config.yaml
n_layer: 9
d_model: 512
vocab_size: 8192
parallel_block: false
init: "normal"
init_std_down: 0.00491
warmup_steps: 377
decay_shape: "linear"
final_lr_fraction: 0.0
train_tokens: 1529000000
Each number is 500 + 40 x the weight over its row's rms, rounded and kept within 0 to 999. Layers, rows and columns count from 0. Numbers have three digits each. The size before them is the row's rms in percent of the matrix's.

# layer 6 attention key, 512x512, rms 0.03, rows 175-191, columns 0-127
094:439454490503573609510519509463520481440565463582474402447394458417443475572491478521502478520596563414506526488431492511489442470491489519496499532471518478519588455472521465466522539535558497484521451480564526480439538478513560460504478578450526571480482557456475571574512463390471502482461532490495475453519569519502521526575527537489492511447484481510476538486505430475530524523473
119:486551565560452558448498533492533511570508516517503491564500473422560419525528469491488477585512430456411473555505556541537479585415448527532516499508504522476545416541517428556551524555491559485551487481468559457513520558534536483532501471441503544458548454459474414495512422542495494526484537485566490462486528394522526463582459419474475496438490491589549533471502516456507530457572
092:540547505549488464509451534459577531483499482498489444450531476438456444490491505481532534516447486548555482526533429517541476499495458481542513495537575506485479443526503400487530473472506542486505528532489492505517543489499510524472544456530497440546533450505497510511437487521486486483528462454492510469531510464490511423474442506461515515474427467502476534434517511418519517485515
117:496499550582490495474468506456485404561519511533455539476532552428530508493417512500531613544443497487479569546474549455525552432537523450462490474437560530453487488520457506442512509481453483487504487597514539506417507498483493494477555480507494478490535507448477454442482557527523525553446561515530536467429431489510524557545480500474460509524506447467480418484475475503474453478517
111:514462474528466523503516541463551460519383553487520508493505467500477531483516479508548468559550486503504520501462433488476514533561499459528533545471521537473480495504519465418503510462448487507507560498446502520536477454449494499510527458505548519510537542496499474499467556571498506529522538418507514468501524430536480467460494450475525531475434513577518498483560510498456514473527
110:575486412518522466482483546414504465450517482513572515495464520559535448458550513479440548474512421515527544467466624546525534470501487433497471517463539484549466467465422518542476483530464522487506517523467496497439484485450502556491512498458588460488493514509459453438500481554489457538484424564531561504491481530501493557457556492484494430541525503513523496479509556487439464485518
109:535541558623496442509517516424524516440508441458491532579505545474498488506552472455555542503485498539485516486479496489502419533569562509528498549525508486478465506476469408465492496522579476510509518496532443503478554537481489457508515498613522555534476514479493482523514429549558457401453471421546522483519468487567518496488474499493456535501467468461514530456476551462471503436502
109:564455495474434395457550463407482516511464441548468545522511513533486497447535471495576463449442498459547487540511458506488461485531543505447452494526534447473497490526521468546578436531587542471484500476494531557549483486421496526506454513547455488504551471498477497496458468577573479501504510532462455469513490530474463516416518523466483558425458531529505531526521481497433545526544
106:535526494478511559522586473505556564507406529490498498564519448524444468456467566461451453481446460462501468554522527520524527477604502531536494477492479475523448442532584480537493490564463536549483615514466416482609534482465536512542532487506481532478419461532444493531490523506484501509527530521575483542504496499460553469442497501456463520503480474505527519508478515511460482461536
120:497507498526573491514454512494510525509454427456441527508458504467452512546468548491511478478514562448494532521528474456451563467548482551545507513492421485455519463508528442490516526494468530477488483562489447502440577468431553562432465529530458483538462527441626533385538522532437548482443473449430454495499479495493490447511535523484459497429524532509539466450485567517502532506493
111:487559543578435449464468499503467524533462533444520554579544551501528594431553512509461506447510539497434480558540513520545543565528441469534540511477519521521466478498504506466505533457449526521517506524438561464487527543449463488492551442522548455502538488499535459421561506514551463422426467490483499512427498481466499501531517458478499487492599509466531497503460542540453527468528
115:484525521444493498481478534479492511477508522526445443535547488515498497488526481526487448444459475476528473463455508573489481527499555520527393501533433484529489480414521486540560505456483418481467527468523486457512467507492446466533458473423485520422518495560489485552421498499610459530486482457523469464454533489460459486503482481473417520486458542661577570526502406503512475539563
107:429495532495469462475469564513480540492496469477545428506456510499557425527492521477472487501511559560496488554503473526471551494505499490446525488495530521482472523546530557453523540500474526512549499512490471513457487548506477469533574438550487525445562544594524543481443585475522482500468545457505536460502469456498495469488517437577463524445421509531491561470478449467492491461524
110:539524532479467427448485582533495485472541597479530494529476482443454563438485474448520513475421510501555512592474440444510449442483465531570486577430517545432538486564518535528518469487523471534453525507451522442506506455488484516500514525490506484499554559455457485482415463488494446479481481569446481445561512516563487509441534499501553503430485457497563459536470467516573518449545
111:541532541454506501500491555473484476549482509533495555477502474484497487494466513489522513564550508564415480464481574520555506479465495454489524543495512474614592532482490537459434505490552519436484497443485489464510464479478446492499534511511504474474541506481546433449422447447528516470424518513503482491505519485545447420508510503483460476473528440529528529482450485570538519552519
111:551503520475482533525498508500520509514564453538462526473460530512523364493501443510481469591456428444527502511493418474493514532510500469479454529491542507482454515460506533488429469555536430543444439473520465562566489506454460513500502474502484551529489535484490511451458487477506494532510499504573494539513492453486547509520569550585526562486430505559503455527524442500532461538538
110:527416489586520536438571513500425536510503448502409397520522533439469520507518503474466470526480547503537479529457416505468475530543520429463468435570448515448550536528502506509494497541440569510486519481474524477499478440473580565567431531516529450516420477473466531538542479507471505494541465547556533495521536479529468483497487509533439560531508474446529413453559551479493516478575
# layer 6 attention query, 512x512, rms 0.0335, rows 176-191, columns 0-127
104:457501517492512495526534437480456466588559461418463462477515544500482498544599481493484537492490628520468503462429489515457468545432470545525552542462573536443493407553517603429510507527520476529559517546463571527536440544543473479510495572483475437480513486457490533479544546431531575452534538438533517503437480497523558489450503523511549532472528509510555465502539511477415483518511
098:444521538573425451569540453509478520509485494508556504447454527490511419474502507504503565506525555445446538458518483484518399494427474499482507568531444531527574389492491451537497457440579500411598517504467497487464514473534506492470511509525474575445466544513501548502480555534494476616500551413498512514546450473509519505519553517505527474523464473484536519515458488518606481524428
109:515515530572463558493521517467522417551448513472450475518515492484539468507563521510467522528400439456506486441486439465473442472561504595474509485476496501577502550465474469535510478499470471508518564591537512422529542532483474493535506443476527567512487505418505544520464510503466522517551478550489532539494482503441428528481431489505535525507530460551511459491539476457509494411522
104:457488475481430418539462581500564508545501498486486507464522498554471573569470502495559477540460543489509441504508532505503420473544461554594515536476460519504505480427507558480485508490479500426523472519464443630477573450521452504455446446496499501539563498494500496444534496598511496505599548551555544531498482474525508507508521483461492520471498448485524490561548453483465495509564
100:502536514520603520480504534604472481507488510513490449466425477556564512521458473510463495485487400525528543518512586498460540452474554494469493584405511547510428429468462405488489455489503485491515549495551496524481479513503529537543597485489562510452456520466534506555489475417457490535526407484529545536474519503440471571578463476516530487493509584507534523470509493498478504544542
112:377467569574492448504520515485499501446466501463410416569479536467499478455494560506576516494465529510461541463509503470425507472471481451507489482541489486532474426498515485515474559481497511467580493505566530555521471473445533487501467548556483535495455500537468444457475447447524517535472540440443545456551561422595466472529532486447541533487481471544505539495475479519504533490529
108:513520456467511492474559590496502521565523508570464440528417497510472571455501475491509492502504568432504492469524506494508494443513457471563456565522535448550505557470439496534575510514564522477485479503522454570541526482472521466443534430397446494503507470555474534518520421399495512456479490503499477489559573485544379508517462510440511434516505628594568468483519492529500531512505
101:517527548492472525449530482515469497428463531573453507465489471496460543511536456510486487480508474425549526523522533542508470498479476517535444483522550529475520444479514556579533557525489500568490503456515540539504527476456507481507475562483495551435502491489498581508509543441515499491501505481478542538454457454430573480500483543467443461511487489540517556564491437512553492502474
108:484527544511515536509504504550494538461546479491588533568557476541459551452523594509472463522476563513508537491469481480522543539522550586511539510504443542470501473530495461438464505470471571467583421536489413453564507456528547468481550509467487497507484520478496555531498506492430546468537510480504483499565374504487549437518538617530514485483525490525453509551523475508514457405546
116:505510501459526460495475509505479477550523491518539526519488510541526563513469554449538501536469514473410454476470538537480479478550531506478522545476472509525517511560447524540490478439382586494546472466512514464442543572423451410449475493505516446529524563466547494436514461490518535451575564529483520528543487469438457480448559514491453487496546469509449477467436475551463425514440
113:485458513471440432532530534477490517432553544496497480468520578493454566507515466515497519459507618532494480488515475522488405481500597521506532520551527468519466519457572560468481491525428512478521481504520468513503501466482501450521538467445509501478535452416510476494517547583495503474493468482485501505459575532532517516440469478522516496519481479473544477564426513417544440479446
104:531524460527497408522471471467493429502505448519559464591476437472580511484509505490470446502443474526482502578524557525483568526531514441434462532528487456527543507489506546510454585566611546515482519486499562480442499510507484447502505533503496490513509491555557490579542533443437474513541499457469525428492483537503490518554426479482489553450562505489538433439428497467499465539495
105:533512550463517477442505439542453538446494502488488490479440477493493476475489520539583466489498509561496524544489485529516474542507515503506533491596445581501520432481524499473485517495480472531507540448437591515549542435490507538481437504514494501535528477574555426531524468560551473598534431549486490427505436434563529459470501447494521530531439452592535531497546476458537588501479
104:511557515502510522542458482509514509492570512485476510536490483494516468547539452498464518465555589480521441473412535504409484529538460511477535460438479507540492536460522547475522523454456529497632505525533508461486520479525457540466538460496447485480427538525469453489541579440507535554448492555474518525514522392457443471496532530459514495562573488454527557473539385498505475587549
109:494500511501587425615431453500502521466551473455528525482468495471515407513561398521507568485459510492503484586471531466564509516468538504461486509546457388414455514513549483509417520484482470525446395538472465450423526452470501513470503442503525514538443506508559518468524503589513561447487501496471550485512505501560580498521579551432431534489530556537530488523543538448504510531476
100:504528483517471533524548567488447562435485553472498539463476550450527450425551535524543455488508445524490551452526497475587495485438552483511479506505561562442450476458483530489499552528458478506466517480519551509531473491481506420495457422538520493485409556544447579531514553453496482471440455463501441541567470459495554552495466509437429511507497501535469489498494542521459547500550
# layer 6 attention value, 512x512, rms 0.0234, rows 128-165, columns 0-127
124:460538488488489488475525505479515582560519485546477433521468515533561489501491474434503462477510498551558544506536439545473460526549544524485519498486552533444453493432515577481426492547493562506404495531460508458508511439490470443484454587467513435501500511540539399491484454568456533554458553549485514492547485463460473492556544458548552483496536472445432512571538463503420481515517
123:536463473483523519568561489442486512516442516453556529571461467587566537491551453482426486502487470537448513523491512503517498505479505514440550486485507477517535476459502516513571551514456468490458491513486550545546535483437509485501429482548486534492566531427428475481546520449482509475506501495473555384537537460522496530477549433463412506534540497457490411420508558547546496511492
120:516457598462465495510514526491491488451495470495509392530515516480443522525492479526505568512447510511488525564508425495458440541500518496489495494494429449526546432544539493562563469497542501461506462590541449498492402488516485511553572536439501543558488500416499547459560495463530478459542492464477534500472485515510482463502486468437551537493512454440447528520477557565471526542539
125:448504473492521470410544518487571477495406509475529534518441480522535546554534466445470499471524477500500475450522540505502499524497551484529486577533480477491510446528439532540534533518539412497485524501549490469540576421543518504571507464523495555490550487496555503476483514556485502465426496473529478483484509513477507535501366526526515570467464506508547506531470512546552568475460
125:508525525504563542546520549521451491563516525529487503453526534598453529532490567470447540545482429451520492515536483451552516515522501450422506630484505513525509431453528442503476451582546588556510519449476522584406450511493484509542494500537408440552494466414551446534584473461524521532523574503450520489533547496505556476495451483527494538464470538539533489568477470507543527553427
125:489502443497477520523476482476504466517449525488499467534520498508516497469519555524519515481520488473571499535521531542438453543536494556617464475582527487476456619446469512504513485533526517499551477556591437560560457454496518501467504419556513452479538486551479474472518519462559546595477562460575464519528497486486522471404484498475470485499510426443452525501561415497506588505475
125:506507526493551502580488544505496500467479493458526433438479545429410515497519455506541561498501489503547523553495542445460484501483491563488508540476548507499500558488522524502541498525535485526504482469503538572489533444456485518551551536543452505483503444453478455497484541479550465441513508468531488533501484508500469505545538525445462527481486492536469446479449504528486477539525
119:514532445433395527548591454476487486521510530451476503445528488467497525502513553509472468466466612515478476455470505468541491466581472496507469445507499509476571545515508542508462525468569514454565514518490575472554475541463497478539542476481528560574484452572517474557444545533470560497468429414561562542500430439511523535540511459486463418493487590515479446537452507543482471496511
121:497444499456500517533457539531490408546534510479402518430475532519543494510511482508455562490509465513516511462494508517574520428536517530436464470518494542510475526554515430475568512474505436530510453488447521464449464480475465512453497488537475536442494469508492510489461499471516423503614530481528515482467527447578489471490466557458564494512483529425567498490382488464412541475563
121:441524477514455507528460513503486513528587488531457505420531485608488458479499442547473552451545502521438480483508489382557456518479471550490486478475576538424480521501553520514449501524470497513466547518518475496498538420504542482490581495413519518457475466460515534468514510429509574464479537556384557477488489545540475452537487480564508468505493522470477451498501502458505426489505
115:489512568488432510486495521516478483484474490505575499470446524510533475457509450494507422490493493397551526498504493461457450535457502480515435606473512493503459543466510522459528535512492507504519533509534467494519521529536465555463536456518516584401483490545469550517410492482504458511546426513505548474618488538421546514477461480504448498509568458461431524518431496543532491529524
126:450504496488475491464546469489469455584459503507499505482492507531507471502567474546518494484541490557504519526480492563474515477477523544550493486528480492533483493473434495511480444456427412457468492510477464504440494436449526479531505568451500508457559536462485564490504511505622515493510533451530498471562440484469521485502507584523559507502539514498461477455463502505495500421481
125:439454451470515469551458558480518496559507470467533448509521519452543443459453438508540617507481507451507467515474481555516512507414532457538487444433508438476518514499455449537533580556516496537494511478536522536512453446414457480509559477512560562479474480530552457518552513494498513507464473569569503500547512572454542462469497519449507452484383511473507495520522494536501524513508
121:505561564508538424464497540489520487469499488458596518502489467492401490501516490534519468527463537468563481466554595480523491419570526535492497541526557467510488537513516461524498460463433530509562472520417492521460464391527472469514490523466532473504465493506510485451488494519492506451481427563493458470534468491497445486509558533435475559432507467512510457524470447541558513492460
119:496444453475533399555494469570521484488554527527477520542579502447491473479502528456474510502539475527407467548536497518498551466541525451503563548505528508503499517496484494474466545488534557552455537502495552538490552426582501497527502513491580513504471497427529442447527496590560498460533495502460543526500465506546486422540487550599439421507536469443469539510532491511472485520486
125:479515510482492493527481490448486459520527494495512503535482544459583483550493494543465515488501568433460485510479561542486610487543496546450512587560542515526448478522538518524524498516538503490497561440492528475503501506507477471509521476538543426455515500530448560521508509521548467567462506563471459526460493503477509445488451507564510574498362430479535525510617472512503527482501
124:494442482498515547521552498573505428514496477477548533444549490507510483461529553452584475457451508465545481582536538489513470476467508468490481519538567494465572526490454502488479563561423444449525531481426544587545520547486479454445522502533565492456506510452525517538487485551562510524529483516489490475501543486546515439522547543528491508494409443536511554588588498451489499489471
118:534458510460462460518507519473508442424517496549465522490451523449475511467522529577555483526465475453608463489499525449426478505577485565509524589559509550508507543557505568433468418517442452595436525492425582484496477548479476462515521530495514519515521546459541536523507519435505510506512478491508469527442487478414470496528564505511526454455444500455493613483447462463559524475464
122:431572521481506511441520472430513602539467500517527541486526531486468478476474528511507495575477501528497507488492490504525483469475513501477440491533472500508516540464552472502531508498529468484459537465520566465508503522453505532446462468468564443466446478476545471567488467475504499524460480516531466514529482575565467558470509529491509534523483476512516514507472493511564595496508
118:599478484440499540430499499516528441474509499569563451491475540532531528433570390471516452463482546577568495548527413507564566475500427512496461484563563487434538589424474455478541542542531515491442481467568449511458511552477531408566472509542529490499526478464551434528528553451521543499457524553481503512434449515456563593490585500482499467511495440381544474523515459534487527537507
125:553486495461511470490545366491489503492423477434472453421537513494446460518442448525564485522478490511562492508564505499536521516518491544507452444510517559526498551417496537459484497440506520486449493492575578546491535440498544447535557485506499478483522470472553462511444505500475411542446547462467481469533510533464527512555590484446498539480556533535490485484502491523488568476544
119:509491473556445423461469484508506504518540476427480532542477608528547609441507451484549475538549521467539486482495480503469492508415419568531458450541544518531522580548473529504512513570494611517551474475591468520517504527500493552448491563565510532534549526479484515512512522418446480512479481562495504472487501429450503492474439511472524449478530517511500497538458478531475520514474
123:554482539489514519499492550506484435452496508493536445565548497545541505465483569512541418446446497495519456553546440485513510528506554537479487430500462529478528447547553517551435522440501467498499504492480499479492566502548553434513417499486448478517473467429509415603592486494508509499501477501547511543510429448534475583483502470519484450499558495461476525443546518502444486516468
121:516497517512527551534473546471493502576566472504429506548554502493494505532510453469498496527536500457543487511475522507471508546523510430535475411528525532514472507480488560526439567466591419511473504499483489443438550553477516521484466474471515554559497486547463456470499495455624472578595470515502491500526444528520484459518452484572458465518504489441523520499556464498432521528493
122:519494544467492508459514408479464478524513492502533534496439414429504531521483471474453561582482522480496574500476487530494526476519516476500504491552508530468493547499507536492515489505548569532499471549504477532489486473535515520540511551522458531470426534475519442559546568404561497455484480521535457526432514550553520525553500429533468567502477530452480491513533533573450576499514
120:471537450470502510531524487506530451454584496492564459518529494452503540528484460468470489463496457522551466489530475507544468500484484442527615502472454538479528453441466437553585487493460512495449534501525529600457465520559524494534486525508474536493507543509556509490543569539495474462482540461453493467454483502553472505459465490531517542484475517484498472537489440557471532520547
122:515537475494494492523581511554485483463523464508520436605500500455515534508501535494525540512472444559463472532574483446533591482439507480491505455504506539487555486573448524485520465495469467497436516468515575499475476490519514434459487545457497508484518497495359523477425524429478590489511561460513514576507555541464477437526470497441509422491472498541475532470522503559494539499595
117:465571499502489560524485440519394538477454486511420551478500514565470526556479478593484561563518498514496476540497493470486492509430479463513447472476476434554481490517509477535553513504423507449513492445438635514519497478567506454528512508512479499505512515465430516473486528491547407482513490462512509442495550570519528511549489473540503425509531542561463482516470512500518546508512
119:526487453543602515508505527473492514546565558477470457490543534514516550511534403408557571519503516539551509547498505505490596463440539535444460506487506431555540594489515592514474528540465562522497538474554513497463521464497448511564564490509467534557558479504497491527505496512447408571448465465542504516474537525555467485532558546504518485493468493485464537529531490488487463460492
122:480486559505549445506541531518499544558543523454468511453471457435457482460482437508474524447491506588541492499535520466496477530422444508477500442477520557494505635503456489525505495421493565514477532487552513538509485443505514552518584491511548491513435447582457474517469496513522522473477494535456493459522537458529454521515508482522571553506498481511568536482477506531505439468476
123:496494463427443491489464479521548460481430504480553467546554528531530533448540521525560523485439537468506464511523502462496517469402524541509482427501536498445449502406471560430461463622443469474497463518489501502530501515509497481485578493513498509501473494500490603492508500523448522570503519512605490492537559450595487498560521440543453560461500482531489492515531456468479587487462
123:483475502489419550454473453534482393449505492475451438509524443397483466494505554571498518542534463455422472451500518530498518469522498514439486485455546492568515550522518537505511461542487545548444550516500527468469490464507467519463484493496550559486499489565505532403509513486451458427606493466535524487449501521453549514393517583520496493502481512536496519488510479500535515512420
127:516546493453524554447539543491553535507557543455537476395417532502508453440511555496393545452497464470483483529523503497458507470529528461509554473505479521465505488493480491480523467542582416549541481480540448460438451439482490442467466498501448512499377468468510485540542511540503539517530450538460503557487503478457554523478438579522461578488506534488442500490522527507486535507463
118:474486426529503403493515536516473481493515495523545528469480503405543493517506510594580454507473531566454529452520522456557480480474475511550568574522462521507483560519509422518452469576493509510441432516462515479478468516545553470511506511521422511476547507482466491504477452532498462369494540495528478530449555501476520482476504455537458413446534538488477464509508603499564486528493
127:492409476526576525463507492586489552509573494501490519570475511507502466549468562555538497618528541418508530501515501403517581475486465533576530482454419486503527505574559534481522552528488606460504525446445484427550477411511545512566457470544491563496452529537487509487468500525542486536435510511476464518478506461479515568536509487551534510473501468447522432565423445452411491548409
124:494493455431471437500521529475507522424452505463538432441557584483484470523502497548491498479473495596440445520526450463551494459482515476478514517539580497502517454425493474478515531532532547510566524481475566492550547461480496487519569558483557563450459518456496539560548553554530464543497486514499508465432536495489498555494503439484581467504503470493503559578419536497533506447483
123:531538486482447551450596494511513520469533520463493489471474536436535516533547503525570493466482503481473529511498437456532479433433516566543510569462466489557488502484414555532482508442545528537525520496486420457479515516522520537554552459534564415475413428482499443530500464543522505623562495488554504467526498490507444545459461445543500462496469424514533486535421522454512468570421
120:517499549478546478512489482416472527420525510513497486502551473485494520579539577462423501491500454487443495522501540474496501494494590464483489530446452483441523479567496473502494539468497532490501543513537489496418492489453581563550559521481468522459494420596555509500522476449510414491495501480494499486455473490472441487544535483451528491496536480505479495493467489459593463467555
# layer 6 attention output (transposed), 512x512, rms 0.0316, rows 128-165, columns 0-127
130:496477491523505481502536401455493501559507483512497432514519467501476446445442476485533500525528489512527578584493549549455458474480561549520486524492552563548419438448545451509420506516457451496468520521459512504454471452518426419494522483485534516495524467517460456411501526542449499461446472472480523501548455463431509489589565469556474532498504516499482535537509502558523438550391
125:498489489460498545522525532468489507499531448480505472546438474537542461509495476404478426539479508523506477525530556531562597509457424542454525478525527483484502504468502516519550524502471494499464493522487564509501464483480483496512427461489458556491555471433486557475536521440510501493507534452468468431502567432430529551439534359482525470557529438498507456542504475437492417532505
120:476487546441426513550544468505508403489548441493461476563580502480534553471503565553550447557475527509424473500475539470471447462521541486444505515465526469433458449548490447521548509553502476466495458525463451534509514477487481482516470513446529513516551475539414497469513550484520517492547457413451501517478466499485497577607457496561456507476520498499492533547483476580468558506445
132:449472501499553483471528558456510482475449502492528578495499489548504470500554527484503470505609473491440570432542494543602568465509522484462516551512471464471520502572461567504508522461528436453534471489610575510523500477546482533554486475462478532443513593550536523534484515497551446462455503421507472484488513494504442456524442508494505571513497556482472556525500513513497544514462
129:493551582560483514543511507549472480514506496514467439465512482592486520522514577502477528546479456427525506556494560498574460426525468450431451516456483488469481469490504493518493477517482567557465498461450574545465562464509524499557455524523436441556512468448512518558536448499479493489483543465520522536513487497491545564522392395464556499484533506500558519540556505569528583483484
119:455560468537533567510514485469598541528497506491473499458471540472462417504512538556468578508550488480524504513513470546446485530499508512538584519469478479526400506484453442499477483529479569550544488493507456550548457429440466463529468475434501541491472434463500474449572499496566557525555514523522521504464503531497504469499573461425569508484545456519524509516504436517481502557436
130:508488517520537441570394550518491434510477563504470465500585505420464564487488515476531566497541498545566549555553571439495463441469468549612505530550480557419481524475566542420515486542478485549564457437543523526535563481525543417434564575505497465504483472471469400500491439538533516516472538453482481561495500423508434597561460547470449513502493509549521461523434492446462457529545
125:504496462481427504487561409470423483480524536467476503471468474488517472478440500489501424516486573464578492460481445561457479447611450462511448479491438498556463511528484496467596449460475555491487542530476555490527494507445508556452588505474546613485534529513541486484502502455541448520506426499560509540483452526498509587496456534524494437563506536572555467518505465483488470458500
132:507488485436489469535400517524502468488488475527516520426543494505502464524568434454476510450560443497500480503497527475596591469544520542453514461465463463562481551562505449449537521562461519521502457511550439483562465496496576569500490523493528548463533438500535524490393512482482498518588472521461558465515482436549490577453539536501543468513465539517517495473451494507474526506494
124:509440480426579491506501548553542508487529511517422447470476517601524469460534493529565483528506493524372453546492511463510493508513467445491492506478597554505539491448467450501452545574481526552433538529494465492484509504482507540505545539496489533436491436530517471420524487447513492520484539545427529511525476535449419462517454493499494541477485503461505490460509503473538525444444
114:518478506481444558449497558559553426486416526540466502414452438502532450503456530511538472566464495486474497554468459464486461498440502455545519563432531460486581578527488514457502548443488487502540502527525542466447463489545520556534542489494465556472469486611445476532439497488478477523463397474516528497487555502475489486469501572453470498584497490499409503482496576508482484535466
131:516459523581480512519473449492502435535455497479488465464543516556525510469515496523512490486451486539481455552500518475431453533443483447534463536545549535513455421487433552516491434430479465572494494410493427526479538438395539542518463571482497556492459557553483583464520506493587483515447574486546526384523499499479437521573516549545512487509511472497508403451472550437465508450483
132:454459551533523460483479532517505533564508488483528492473595439467520521507443431490457511500540536454446512476448499501584530517530528488538494538428483467475522498534496446539533511554388469548526442446581453499434506459443473505539459499546488498483469486534564518476428550503506505513532489503527507531498586503527473499468503494440518416504507465543494513544479493461530543471477
127:466447467502530432526439540526480470373549444483526528566507435499461591488516507532494545512459542469530413497547492470504459481558418574495483563503541416462530584575525447499477469505462547494589516575402449514498492504508500462497536498482533498477494536468544490483524455538522509445477460543529548421544510450467502530474560495521515541425505465443473487536525518509432439483525
131:464465541471520498521488457603454479469523459451425478538548485412523526524548502486448511465514458501506517523494454506459541460507566482469461485501507552496549541484521474521449556512622599515486552535599517530534580471554521489504545518495544533504537556474454431511559503556531499478512526467500527505498451444440525448500477486513508450529505515449521490513465473419503516511529
126:508492525511422521571443496512562511468569434457504485520507479492563427559549523509378498454495523488500529561545488543523547509592483538519455548556515480525463448482452584525512502483538438469532542525493495505502521474515498496487527493456539433540510532555485479579451559518489496538440556520498516519427553546457492423476497471540532469447494508460499512480480499498427553413540
121:475500478537485542484490534528567468481531530524462477549485474483461484529495521482523520534484445511544487501507439528535540503507547472394532492479537471540557482485535569491484519544499423522499479529435568503428478441520508516484444472463532441435515512473565477494518525506504516458490536450465441541530533528518476466520628557528518511523510452512465536503539483418534509497524
128:478511441425464445514561505491491457419523424497501503529452510510459485454576541536540529526464465451519490505521593483470427489526521509523481479515487522547566455471550510441501481452483503522530477507561584550457526472557447569527545490498618489461488544501518576476480486478543481455460493503520533490462562476470465517514502468482551439509498481490493439483506446515547523496484
129:514565550529494523477469489457510549551453504480486536439589506506559474503493550516499485578496528492550430469481508437534564538436521521543470537491503572512471591510524512459480465499598426482537495532469502458461540531461490548442455503543537458497441484448542496527448492484473454512497502515487465498445503530469482543511502503486524504514524514508413588497496526574481577469523
120:459468512422496520540465504486478457486445474460544482487518450502494549543486449498558453529488486483453508473458460521568500470480581523470496492559514563475538533543465524536552514464473493463486514471553536550439600528482494421541460502536566525519478414541601419511440505513526519534488519485453489537523513465494522554481532490455458483470458436479532454531520494502442523501482
130:593500431508514488501525437507510534514458411518449511436490449481460514543440474441439499488564545584534468532479507435464445578420467560478425446477453510529520544475474466495519483468529525545466478457522472504519530478443562419561566506548521505447482413501550534471499476537524453471390593552504492423512534560532480584581518518516472481414523548517504546472442574550527492518467
126:493502509502546518509493471441485453487492457515469489527571606517463482488423445499457527509491548452524537470576479509488486514433526520490571522530504422503499484522485505489493490549491506575463516445500550572555501492513432523518493601511500499500471527462556527532434557582491471465509445532493478529486468476484544458470459509506571413449546549527500516516435488506456467528522
126:547466513481477459542532477408505471490529444519545418550512543504486532505494508485512464526399469479455484510489443500440544499417558489562488501509479552514531516502516477490498469398500475449549423458434422475501513509567534508569438528509473539479490512481522465509515568455540609485461493500536478521485463490530558534483507505516556508476518510553492547478484554484497489514425
124:537517498505495532507502493451424511607520471521510555528501524511537487478486517446506507537475443446532482501487471474467498479488572452455444484480489460503501434470480552543442492444581460539480543520506482482506464474565587488500480523491532486537508528542486427498557505495520482629501496555519495556481475487482505417563476394532494457560479458521460530476567444474448568525495
120:432497485528470505463455472522482441549482535458501507534562518483487540461448513507465543492471502496547596528463430535477592509513521449459457433533492464507536515530474513508498526432462528508497485484540527536535546548510529489585462529441492471471472483512452472553533531482463464567444511455463484557515593490479450496540503488529437582527468502498435499495464485573458624489498
121:470544510434458501475486481511464579572599501513485523514517509487540583519521487514528496443516493555489514504519439521515466506498540459493559540492425602445500507486460447490513470445459551452487484521570538492492494488486533515497486552474471500511533537473488553479436597483443550489470516476496511504461482520527490524516474528573498548422517438440547466515540454547485558555489
119:476491481419556506510561480529511503441587502491503438510523505446446482437525492474490523503488434551541507586519466430485590501479545492514482471527511537491474478525544533434530492502492485542465480365427513522455557503463446488518388527503591468465516499518472520425488509454549480461536460483459527589520543538498493421471476480510521515536434529504431482438503517450547478535473
120:487534513581503502468557503545370467518492480447530500499457520510445565540526485566476449561551501517564465523491481417528483578505495538488456510474522458487491553498506584500570541493538504479466509499542579497531473520518478543513477537498394574497545538531456483521460570541477484588492525487505495456495501508506481444533509499529543483497484585489464450472443569503519595462526
126:474489498579541475516403529439508531532559543493423460476458489501518560498513495455527495514487555479532547498493534471498503459412540567380457488497442498531516591426499536507474488496524571438516523528509524521461553517457499492536460445423508568552475537526513551476475492473443459517486471472525525508474508552529518468542480502479525551512523538510501481504488457429470462503507
126:552468517519494502500471510481496506510522459531491568519487531434460501527432494463546493435461467515535514512424554456546495525444462499506470516479540542541500569490432439547453540532508540502497587494520537501537498495473485525562493497517514513499469485566417509460514480501519507431433445474450496498502491482490517437529490568548582492461533514420513496527446570510550440427526
123:495554499484436510478463451550596539515491474448545507485531528480510510477495510484524566495486526495489503463526489477514512509461508475473545444471584473503424476481436532459493532554453471477535428530504546498478523472528522531498526558484451465551471557540551558425455493552489463439517510512557478483512525508583495518491535502516440561469525533573451498535508474455531489548434
131:486485514568476521441460448479497503506451479477551495553484448461512501492474475534493523511479390435485480474427438515541433539489472463393518455495438515491521456517552504464492479551555596473477559503530556476523515475479473532509543508532536468503474449541493560423426498433502551438603557523565493537541492527526496532455492520534533490506515479471531534477568503505526529480466
133:503518471504493531495499547580556480484454552485533481487500533491497545472495571434472404490600541503496483497493577519446538435519489462534522475553523535512516543496507421497455516499429532511504417488565489476505494525432418455491401454529478492515499533508572445509502538449471545520515530520479514508508546454499596496496499560527467501563544498554464569446508451512476533497453
121:492538466502441481515514501495517543515545563446490456522479576480427493485554491504459517431530494581480526389458522495496536532514506528526482499540483517479512546559504379477468473461478486506503580451519482500459468582484534504528498560515481486481526490528510458515479466485494470467493554500517501516492487497542492467496483497576508494500529584443541454512513502562597461476446
124:499474456532548542527523485537485487618536519550489607467466510482458479480522528503463489488618535453452512458564475478497479502458536562494538413521411535443499527505451500517489554525525525500485469503485500555461490435518576557498561440465592504467482552458515483525511482529552438570476489508482459543466492463483450496545515435535587530504588463465525522482508493469485494519487
128:493516415545506420516480533490430452433503438523411525542516508483480504527513439550550433529510464591442520528480498475460508448529472465527534517494545492469488469486507511494546526576465525458492495469482515452510505484533517441531581549493487554486498485546580581577479560477552453500510534526451523496467512477439487543466573478511569461466602472551558532584484494471494534453553
134:523500476481482492512574488532476552499476441553514573492499469457545545507524523511472499554460429444468473548545397543521473507463535540522548499425515585463580428503425590540498515487571481546502559486447428456490549536528570481532558498513522428510428495569465447486491436501574548550498465442487458466480537492556422501449525511508479406525522474490542459477532523494527495530460
129:464534493457531443470459532484473542500503455479491495477543531479548472526508585508509501527463524469510467587475501494474483465415525582538457511497419450419538518524569485462497469496491548521476537513582527532444470506488541469560479534492512490452504413537542525487519489437518430491500482529492499536461509524491481552486533458450499576505526538502487494443472583483544505448513